From a checkpoint of a small transformer trained on Wikipedia.
Architecture: RMSNorm before each block, no biases in attention or MLP, untied embeddings.
Each number is 128 + 24 x the weight over the matrix's rms, rounded and kept within 0 to 255. Layers, rows and columns count from 0. Numbers have three digits each.

# up: layer 4 MLP up, 512x128, rms 0.151, rows 504-511, columns 0-127
# down: layer 4 MLP down (transposed), 512x128, rms 0.137, rows 504-511, columns 0-127
up504:138152128111151170146097130107137109135161128129138138094096078179174102144103099157151134139087127160159142131117120148178153115153103060115113113093068138099169138110125124112151152103195087135129116097149123117159101096137140123152109156141131132145172094166119177115118123130127114150122137171116149114160169138135133124142079143151079136097180154099117108148148102114120199133097
down504:145146155129123109121119162164127095103092133171161132131112126131097093133155106098060119130107164119108109152132092122117137126150169141103132092135129120150116141094166078164117116152154093148139153139123134143073152098126086096105170122151112120098115139144067126144095112111147127139082120081129135167126114142119159095090146120136114160113136114173102159105115128144113105159158
up505:077076110127146127132152104109127118134147092148151105078118174121095145131122142089101140175169113127092142123107153093174116141194183147163146137117131136164166116173122119136136106102121103130155173115167077100111167131127161077141138143117102162104129140140113068121082117109107143131094120105101078133113091083166146144123146131125126166083138125113133153074141128124107150116136
down505:098145124087099137122153171125151128152154175150138119155181131162145099139105090140097107134108138117099082114163161126139106151144112143113133120178125131124137134146121126113083111117152117139125125159137092157113135141145101117182104182155142137131157103091116163117117136147102154157124121125150105140106087148100054114114140105131080124106096132089178102143123114159113170112149
up506:148142127163140156082131170140133129112126109136125094117142130113161096142122079117134127160123128132126146104094138166122131101162094127136132119108112155100147140103099127135120112110162158132093158192107168104128132131141153126123100114135057115129103114115134058101125081144154126120147140135105101078128108093151140109127107095130135109162122110123138110163148128138105125121139
down506:133147150148097121133136156147142163137083154156127122132168112090179094131098115119092113148129152098093155096105158143130122044135129121129096129118104142137115152121118124137138072108124130129162108118144131131133131142177128175182159119136120124155126176086130097149168125171125143065152107136111130133112159120151148144153114124104150158107094078158140138169112122139148165157129
up507:146139145132112118130133151146115102106110120091085126168134105136127095158139157131096167136125116167110124143129133114126100106143099149136095108128138140111106126100123116118132137137123147126122098114116164144147106081105132142119150150091116090115118110128144096164150118132126140153125086115128144124118156127118154119122135115150133153126115145135153123143123114096094058138139
down507:135123110139135131156129087110087137130111121104144129128088106148148109143085117124141110146146124123124099141114110112134121127161136107130114175123111118118117128113128131111085115117091126141134158115149095136136126119081082103129109119069112144117162122133149162155128117126151136154075135139115108125143111149152112140122138135082138107110114124108152117155142121133107133120137
up508:165077105119108144129095174140132126088109101113089120136122113098112114128138127152127111150130130105150131157152160129087104147158147139109130137119139112125138139126120166133127118183127122122133159145133147083099103150103136121124163162100115139115150097097106128124143133140152112112154168122139151125172112161107148132112117094114177083106140116150165148110106155146102125142082
down508:136111120110128130105140151070112136106091123122155145108144102101135116143130115119118150123112134157089167120128121141117129143151094130122089092147128125127126110117143114175158108162112146156158135105143124087092130117108154130120147160134147135140135112154145176106133202131128110113132077144112144100177146110092113084143111125130116114132154134092136120143152094129122161131141
up509:170107106095152124058113147080120131106154141147162110126131118140139127165172169142157108126154126181077092161134087137151124128174136131125151101145144117152112121093143122086149172106124146087117149132145138141111083156104126127142153120135135176123113125154128119102094160129124159135128158110138150131106148103115157112148125183091114085089142108168140140152093093121142125172074
down509:124128083126088087155149112143147118151161105115107143153115139104145129165133148073175212092130157126061140111116116116141151115108161135127166184108161173120130173123156110126129113123134155160157123164074104114095150112154081130119128113173132156133108130103122133129095142108096125137151150132093122142122143126149133112127167101117143158107089121149130124104138149141101124135104
up510:088156102125117129108149153153114150095154036156153161122124143099120104098171144104085108141146082119113116137062148160141122133166137126122125127149145157106107119123147118098123106148095145153121158147118190128095118144110139119125117119154124143146129101152157111092096094146146117095140098127084145144119130137079212121131107104141218120127152138105106111146156089132152117094123
down510:121165101135142137141153148125136154088149067157129153156125181126114123102149147115107094094178146156079142148063139110133156129159157125145100135144140112136154135055119088169102100163107104159106146136123176133172094144127163076099114152122123125139177125139098109142141134113110137111141188152134160135153124117187125113176132170164147147137135157124145073116098102123142124075149
up511:139143150175088099148109100139148112121139128139111137169174146113142136115170130096111101150138067131101136067158110155127154163156121168072120128136146087119122092152120173156129120132159100161131118151129096159126148180129093113077127141095086077126092142106084109126127146149147180150095153177159145145129135131139148067136112110103111142112109144117130111128168183138137154129108
down511:125113104099102136133097165113082138127162122090172146125120153123171200138140136143119138173098110131148148187109149088155138131115124125145140107134129092129151152143121105125159080137118120154138085153100099103106144109111147168128084087135128147110123127146129136155064158167101102116140117113092109135147126098089132100140128163103115146115154163187127130116126116105094099142106